Weights of a small GPT-style language model, trained from scratch on English Wikipedia.
Size: 12 layers, width 256, 8 heads of 32, MLP 1024 tanh GELU, vocabulary 898, 9.97M parameters.
Architecture: rotary positions, untied embeddings, attention and MLP in parallel.
Training: a variant of Muon for these matrices, 424M tokens.
Each number is 128 + 24 x the weight over its row's rms, rounded and kept within 0 to 255. Layers, rows and columns count from 0. Numbers have three digits each. The size before them is the row's rms in percent of the matrix's.

# q: layer 7 attention query, 256x256, rms 0.111, rows 214-228, columns 192-255
# k: layer 7 attention key, 256x256, rms 0.112, rows 214-227, columns 192-255
# v: layer 7 attention value, 256x256, rms 0.124, rows 192-223, columns 192-255
# o: layer 7 attention output (transposed), 256x256, rms 0.101, rows 192-223, columns 192-255
q214 092:155144101100123083121084124124151137113141165097116084122138165104141148139110103101127088083154156128160094122142178142104122149095126174146158121144144128094138128123119166141190109145109134
k214 109:167106099155137163162094152108144096084138115097107167143138100140110122133121149130133111144089155139140137163133097113140123157147101101120122107156130158205125105157145142154106152142126095
q215 095:168095136129136127112110073123149136109150106095149135124130139127173116143171140108152080148122156064115093109087142106080163124172088121107101125132166153137119103125114173159137122108117143
k215 091:103115129111176110120098118141156107135111089106091127154098127125117134106116106124080164120119096124128153136166136132202148154111147076151118110094107185114142132149111112115090139151100092
q216 095:133162156138124085175129140128067147133144075115160111118106124111147080079103143120124146108156095140184146094108114140111154149109096159173180147113133129135104143186150121139109142141131139
k216 104:124121139139127145101131162130127091108143079139104114123161113141072175148135149129138125139096141174123086121159117090136148107152141124083131120119131132143131148160137147178114184113144109
q217 101:109123098151144159117098092109138109130192174098127165123083095138168133120087117133141149134192152151150128132133192113074159121160124084138102107156118179125096138108139114112121081121130111
k217 096:109195124101163096137158146129179099127133128083149099194153140101143161144114130078126182131144111179163115142123086116162082131131123104137125136102142109130109087116140109123151080173116114
q218 100:137116107121122116110093139121136142102114151113142135164158134128122117092130151123138096105137170140107147157095149077126103166096102117160110163149128112156114118119114173157138092133135145
k218 093:166140119120169115160125159103085115121162126130145127135192122119101138144089138136117092121131160140169174101147153128116170138097168138124146160133146141166102119150095150120101142115134149
q219 098:146139136114140145121153164103096063102147131139148118131081145144137143128151129171090173168115148087131128115088140166145146110160204140079115104124106106091148122149138163140140122174102114
k219 092:126114141083109130077121115148136176083113137112125133140121127149149083113156171152167090166092173093094118112115064119143136162104110114140127146137143134105120142133150094110117089081136157
q220 100:107146148101125091079125133164146086094115154142108133112126097074095133124119080129127142104139166141179076126095106109156144096147122148136159132128154112148110148176158131091130127107107103
k220 100:100135113162112111117104122142113138155130117108168137150097151147108145110155123107114070144155100114165149098154153109117167117111110110122166105129123135056102152127113126107100088135128145
q221 102:110121118069089149109143149131147153117159160157125100089110101127164121093150115118115112093118153134101115094119178101137146125154131107172113072156118155132083114109113103158144109092131134
k221 099:118125151128149143150132149137136156187095137113106106138166123117101095132118141167141110140117105114165158099155110105169131097162091159097110139153098175181109145139136146163140156099108107
q222 091:126085090099148130102142171120154120115120141158093163180165150151120101113107121133174121121148094116128098115136118129090133112105148098097126113153160102137144158153158155140128114106150126
k222 091:152111094135127079138105146121092134146138161103150100131112136156126155077164088141139147128149100172132175114078164148110127116084107105109111116089122128108100118128162118126116113110139137
q223 093:150109132117115107131148104129157150131077115112098117084136164129079115097124107108088127157128166150125104112117116140120148136131077131158123097139095163115126105149107147139123136163125129
k223 090:150137160162177157115124119111149181149121061155134128150179118121136115093109123125132106106118117132167088078155157109150129139154136134159103160126140074096116126130125113144095126144162099
v192 107:105150133128133143130145097106101111136110125155142168150132113153140095163172172138147119115117126145117134148158142134113144148111124120110097100140117147200143135118130126117129142117130110
o192 123:158099154126114111095131080131105143137134142137176127149131108129122172113148134121122143152085144147112141137163093171144157141116134129147098123150136074145155114111141106128168101137099137
v193 109:086119117114155122152087136113155125133111158122081127165119135084157110130180112121133112098123134132146129119151137128136125087120129107113140108094112146188121136137108127104122161135134113
o193 130:154156141157110105117070120105151139095182092185178137103124093134141162143156102152133116152110150111170152121108158093112123123101130148115118101135133115137134093147128103151099096133158114
v194 103:154115109129131141132136153116166131118112133142071120148119125104110116142077135111113101152165096156073148115153111145162093149117140130133098087134127166083104102115142159106072139136162147
o194 126:132137172112109118118164135113135118105126147098086139114145121197089124149125160147089142111154122130129123115168076158105107129148135148124125126166082147136116110137137110114105126146162165
v195 103:152167096124163150093132119156119119144079128139134116146126106094135142165128137134112130129140130082109122164119113115104171115104155155127090151114149132102125152120145152124141152136154120
o195 122:129116108107120147158137118136075143143102118079144111122164087137112167085114107175118161141133128124156094121158103096122137144155135082155138130163120137155139136115184149147117143121116101
v196 109:111112134111159113121129128119160132131144132114126159129085133131162123115116141141125157129134145117140107123141136120160161136101128142134129106123162155121133144103102126124188118115157126
o196 128:152134122124149113141113145123116131138092132138172124134154150120123125155109127124159145126195105119121137124180111124125122148102147152120130115132154174119085129124125161096161087139115115
v197 109:144117131076127138115132131153106121143075100170110138149086147152130080136125109139112122123090123143100114094117127134116143093111071104154129124161142141128171149143067145135155143118114152
o197 126:105119140139137118105154121172136103106137132118114121105127103094138118119117116124086148136109163119167202105101131150122156150139144129104170106134184107067099117088145111102147105167138145
v198 102:076085189094118148114159120121125160135137138098117115110122120107172173099108161148152123077136126121099137107108097123117104094128118123137105076119145160138181171113132130112112116130126096
o198 120:155083110140134143136128124149082152190129097135117158152155091143133137173158107135179163142151084158100128107152163113188100107132117145136112101130114120187116124089107147058146153133104127
v199 098:128121149161136134112118131159125130088147110114170125179158133142115101131123151152105127084163136134137174099113078178174178093097095105093158139137136112186090090101152134109132122118063119
o199 117:185140126113119125132134118144113141095100124162124112149104107112104147123115124117088101110103139108143141128094050191166143096140122177130137137115203089132110117135089153180142119114158157
v200 104:120174137123081143164110117131084143114127130160115159158118088141097126142129153109120099137120153124104096079141105133126198211100146110117177105103127135121091106154150106135092098159138111
o200 126:131107133134147112136088088120169137106116129109156186166152150149123121166127119089149138118154149126118145084123078157130172104139105137162144140055125114148131158114138117148131122109138158
v201 105:126130124152096085099181125130140147120130150113145087103146084115176123120124092109103100111147148129112114130117097162130157097137135100119121110115127133114125110137181097155134096122121126
o201 125:111139146139080111134143148137114136132086172148158124119158126091110092177149146115151150110106139123154130132107144164112143120121137145147132159094092137120150134127120137154133141153103092
v202 102:153091107094112146132068121144131135121119127103099126115088156144106098168136121093112126118151116164158084139125100163153129075141132127104131136121136156119093134141123158116122131137121124
o202 122:105116174182087120186088127107071109095142156121103147124132174132167094134156116087121157096112095135130139134162141150108113171106127084115136144114192123128110128097157180166116142102115087
v203 102:181083096145130100159149151118147130150167105197130108144087127129160134101149134097141130146128130103117126082118133132139132171131088138128114167088082130129130108103098102122116127133140181
o203 121:127138128130153118090113095132140092081113146146132097118115142074139153111151127069104106179163130127147132128126124121116115152096109153132095070122088109141102113160136144146146105129135104
v204 105:157135170127157125099137072109155158160159123142112162101172153141124111121121095119152073154115132081113116099153140154105101169136086160099138144163110146113103113092133131120100119103167106
o204 127:106140121142135137133148141105135112169140138141104106189130084146153110129134142169106121095086130103129116118147187111091131093098146129106115119126111125108169144139136129132119135116168114
v205 106:109103105083157115121142095173115175146139102101124138142122105115079080126108074138153135140127130111102133115131164130103123115135106131115113110131079137104153152087100111136119137132110070
o205 123:164136154129198119091094137165166158135176123129158065104122117139082094096120111104140144145142147102171138147134077162081109104119106097101149134163089109119115122131151154115150161146104166
v206 106:118159116116111114155128132104132136086161119170139115115119125143157130116126173114100126092136164126082105128137130129134140104149144161098141077144115149138151094142111161136144098134133169
o206 125:117114109121127103112125100124132129112129148148084143147131101109169140114104103130134103142138111096126146128073148105171124148147147108158123093118099125126146118147127155090124113148121108
v207 095:155130124119095114123131128148089110153142160134120155125133108120142157104166114165087145158109143156078103099172120090097132121140150129143169135172133092113123141107101113168113151124135151
o207 108:120117110072111125146134142096149149147125158108136137193151111106134164152157109130073112099134149100059139109168065107091094111150102074118157185109163128074118122155129080120146128110138144
v208 106:128152115172129077110166120112108098156106153131097123154113129127166116087126099135136150123136103146119106166136085146122123114121168124138156164101120127116144163131121172161155038147130144
o208 126:120104112171113094161126113117132134119118146139122118133144119088109137093098095131109163080136123162105141094142135153104128134160129151094153110093132090142096155110132173122124158170140135
v209 109:122141068120128116154113102127081139128151155130114174115146104143157089088128120142163149125112114108126137118091122110131162182152107107129135121168160122116128123109147146123093162128133059
o209 132:128170132143140083133142146089110114128103145141122158163117101138143095072125107105131148124125131137076113109136127143101119111131156144163108110157137093125132102110110122148141139150147136
v210 104:138084137151112124113138148120107097161114126148167158136133134125143118147139126110154109138112162138104087122078094106140116152119074163109166142067172144147136185146100130137113136157122134
o210 121:110145126127111104108079116126108133131098169144125157154110130136156139124119110124105083069179123131123129128097179109136147135132130128111101108131210142144158133121056109088131135167144118
v211 104:129149070147112106096122165166141127157158144152112155159156123140129098093127130103154113117091148154121129131115139092117128163107115116153137084162132120142121142130104147112069122107118146
o211 124:104156113111140118121130134119100111141148157128146132131128127155191131101132123116087127130082197145087093114126165145126225121120151086128136144148138130159114149135127142076152152115098145
v212 106:113189139143150121137130120171115124121094133140142145093111134105149122111115145135124150140143142085174146145133113099111164128117137132144112136139127117152111162139113114120100110132126132
o212 128:087132116102179108110134103168154128132091119131142119102124153132128137102089138149076164185141144095104143114150129110159129134159138133118099113122072151174132157146086161193122099128142165
v213 104:145164125176181151099152122094156115106106126102119146112133137160141119138145098163119177070155097089149134123127132151111113142109172136144163102133143156079148131131097154081107128110110133
o213 122:118124137170130125174135101107160132138075082153127128134124137139169139151179139169145162120097131127120113127155156159111143127123177066070119136109145123082159141124097120141117159135110130
v214 114:124159155154125155089147145138118134177134122113104173115151126121075165093140100177135143138135120107134137147146127131142171106127148118118130119168082160109085110090148133119159164138139126
o214 136:139133124153126132146136115111134148158157149166127141133146139153112112116109116108147093116128116095137138127067131107115114140123142111116134160129062130123145140109138174118129103119145134
v215 108:154094097143111129096129121149163126099147166171155098119130137139163116126112101150157146079118159114089120124126106110134151159073114168155110151151156119153139117080133100115057158100141143
o215 126:133119120095143180151160147141130139100093158100140076115141151122160143124127133112145128120125130165155104154114124125131115113141150138145101114137194177110111144152133106212101153102152141
v216 099:116125148141136097118122168117103087110140155160084120079134132108156115106126137117115112089170070086128128160118135104129128094136113104156077142124104104200157176156141123125131135157110141
o216 115:131127110146131100127098147118116143163130122100113133118115145108154161142093153153147157104185126120165151157125128093135107129121128167132072119142096137130142125154115118146129139174103135
v217 107:161119168119116125157099103091117100111105129121115160111136103101138125107137136119134151190155124123125122151141169128158112127119124117141137122080094174028122143182136116134131154122113141
o217 126:124097121151114141169106137146170147140130105155143159127126124125127161174109129100125135074103148151129176138151191110110104165141118147158096079152020155112115103097127130143128127121165145
v218 102:170164087122125098166139132189141121145143136129156098153146148134120120124136122161146107136141156098126084112135109123143135097132081133112182114101156117120136125156141138110114152119115149
o218 121:133152144133127160116126143126098127140108108122108112161137100113148121183165141121126076105137118127114120162112090158138093129114145119140131072137132140134136184148106151149098128133134118
v219 106:174150135078125155107103119097142144118144130164111187120115129115110133125126118150139099124116122132144098136158109134153132140108132125095118131093127138132091137095135103087093153160144157
o219 126:097127112155137112134127105110103117091120167123106132136121178126146156104190115173122125110125121123118129109171119147125102137121140161127122082134153142094135120120171119156076074123131134
v220 098:128092141093085157116116120123119098135127167114120125093129133130117128145123102132099110176107137131175146155147099113143127131122133111166130113102176128134092130134113140129105160101148171
o220 114:117099121123131124122157102116111113110158147132120175082131168121106104141120161124133127145135084164135173131122120130113087163119127134175134156115181119136119121107123112167147099084175099
v221 099:109114099080110141110167123179136092120152134086110090151143077159115159133115149143140123164115113155137090148089112140132136148153133171145120096105109119161165136136137092117094167148118102
o221 117:108138122115140162065139143125110098132158184119113147134124079142146136151133122105152175107099127113144099160141106141170140142139107178141107110108151160082119143105154074092124119133118131
v222 108:118126112138111117119118132121120107135136145117114082120132109137090153103152079136121125138159131128139149137137133092137098072105136110118127124103076183139128171145141115151176141110104083
o222 128:136115135116126149132122088112109121133106157148132092136121158093120091118148114130135134182100152144134156156070130140132104107109121120148152112171094146129153146160142129127125149111125123
v223 101:104156142090144154144150071104089155149140136145149145142111138110172103113121144145135157169097158093153119115167136163128129140114107125157097192100144105178103139132150133084141129100112145
o223 121:117133104102119093125119112125106134158114136132121147141136086110077138107117125105145125160137106126157155143168131128128146118152097093146110149136150123141142136124091099152101163147088139
q224 097:119153131122167119118116091108110125166152173157125116137161105091120097129107099123148137138136113100152124125133099130159127087152104146110111118110156145130093126137139144132146182126088134
k224 089:161154126104113103148129155194158120100106129108129118115114164140143139140152111128154129122128144105125120092133133097113166149122147184132157096138144112115052144140113119120137113120130120
q225 089:148137087129147148131147104175122148089119118143148109114160115113129077106154109108129119143119151142115148099127123163135140156114121143125124182138091142129122105138110121156141151149127156
k225 084:109153145159136136132171156155109140091138163102132141151110119082160088128144123109123179090101116080101110141123111175157142178130114133115150112157105149142115107135149118107140071151119136
q226 098:143132122110104133131081136064161105109099106137110119109134150181112127109125142119118121108148121162111106141116122129130136171181122105177116119179115118128120111146087152113123121166161122
k226 090:117107111131138146142081128152176117172134154123085166102136158114103126133148110108125107124132099102117069163110106112098106103097100130161124147079175133118164144146161143159098163145121080
q227 081:129119147157113105113127146106154144110130093120119144093110157162154113141145161165141087111150121115132092156123145145097128120174142084193099108127173124163109127100133182101146116127151182
k227 093:137178102106122117139120137112157125155119113095120107099135153131108148155170113129136111165108083140149117097133103064156139125143116141117143114118130140095107122124147125171110132142138101
q228 093:115114176112122126113144107145058160121147163102099123146116134118154109111127085073134124106146100140124176143149128098134109120119140167136147122076122162149151144066130140145163142099092104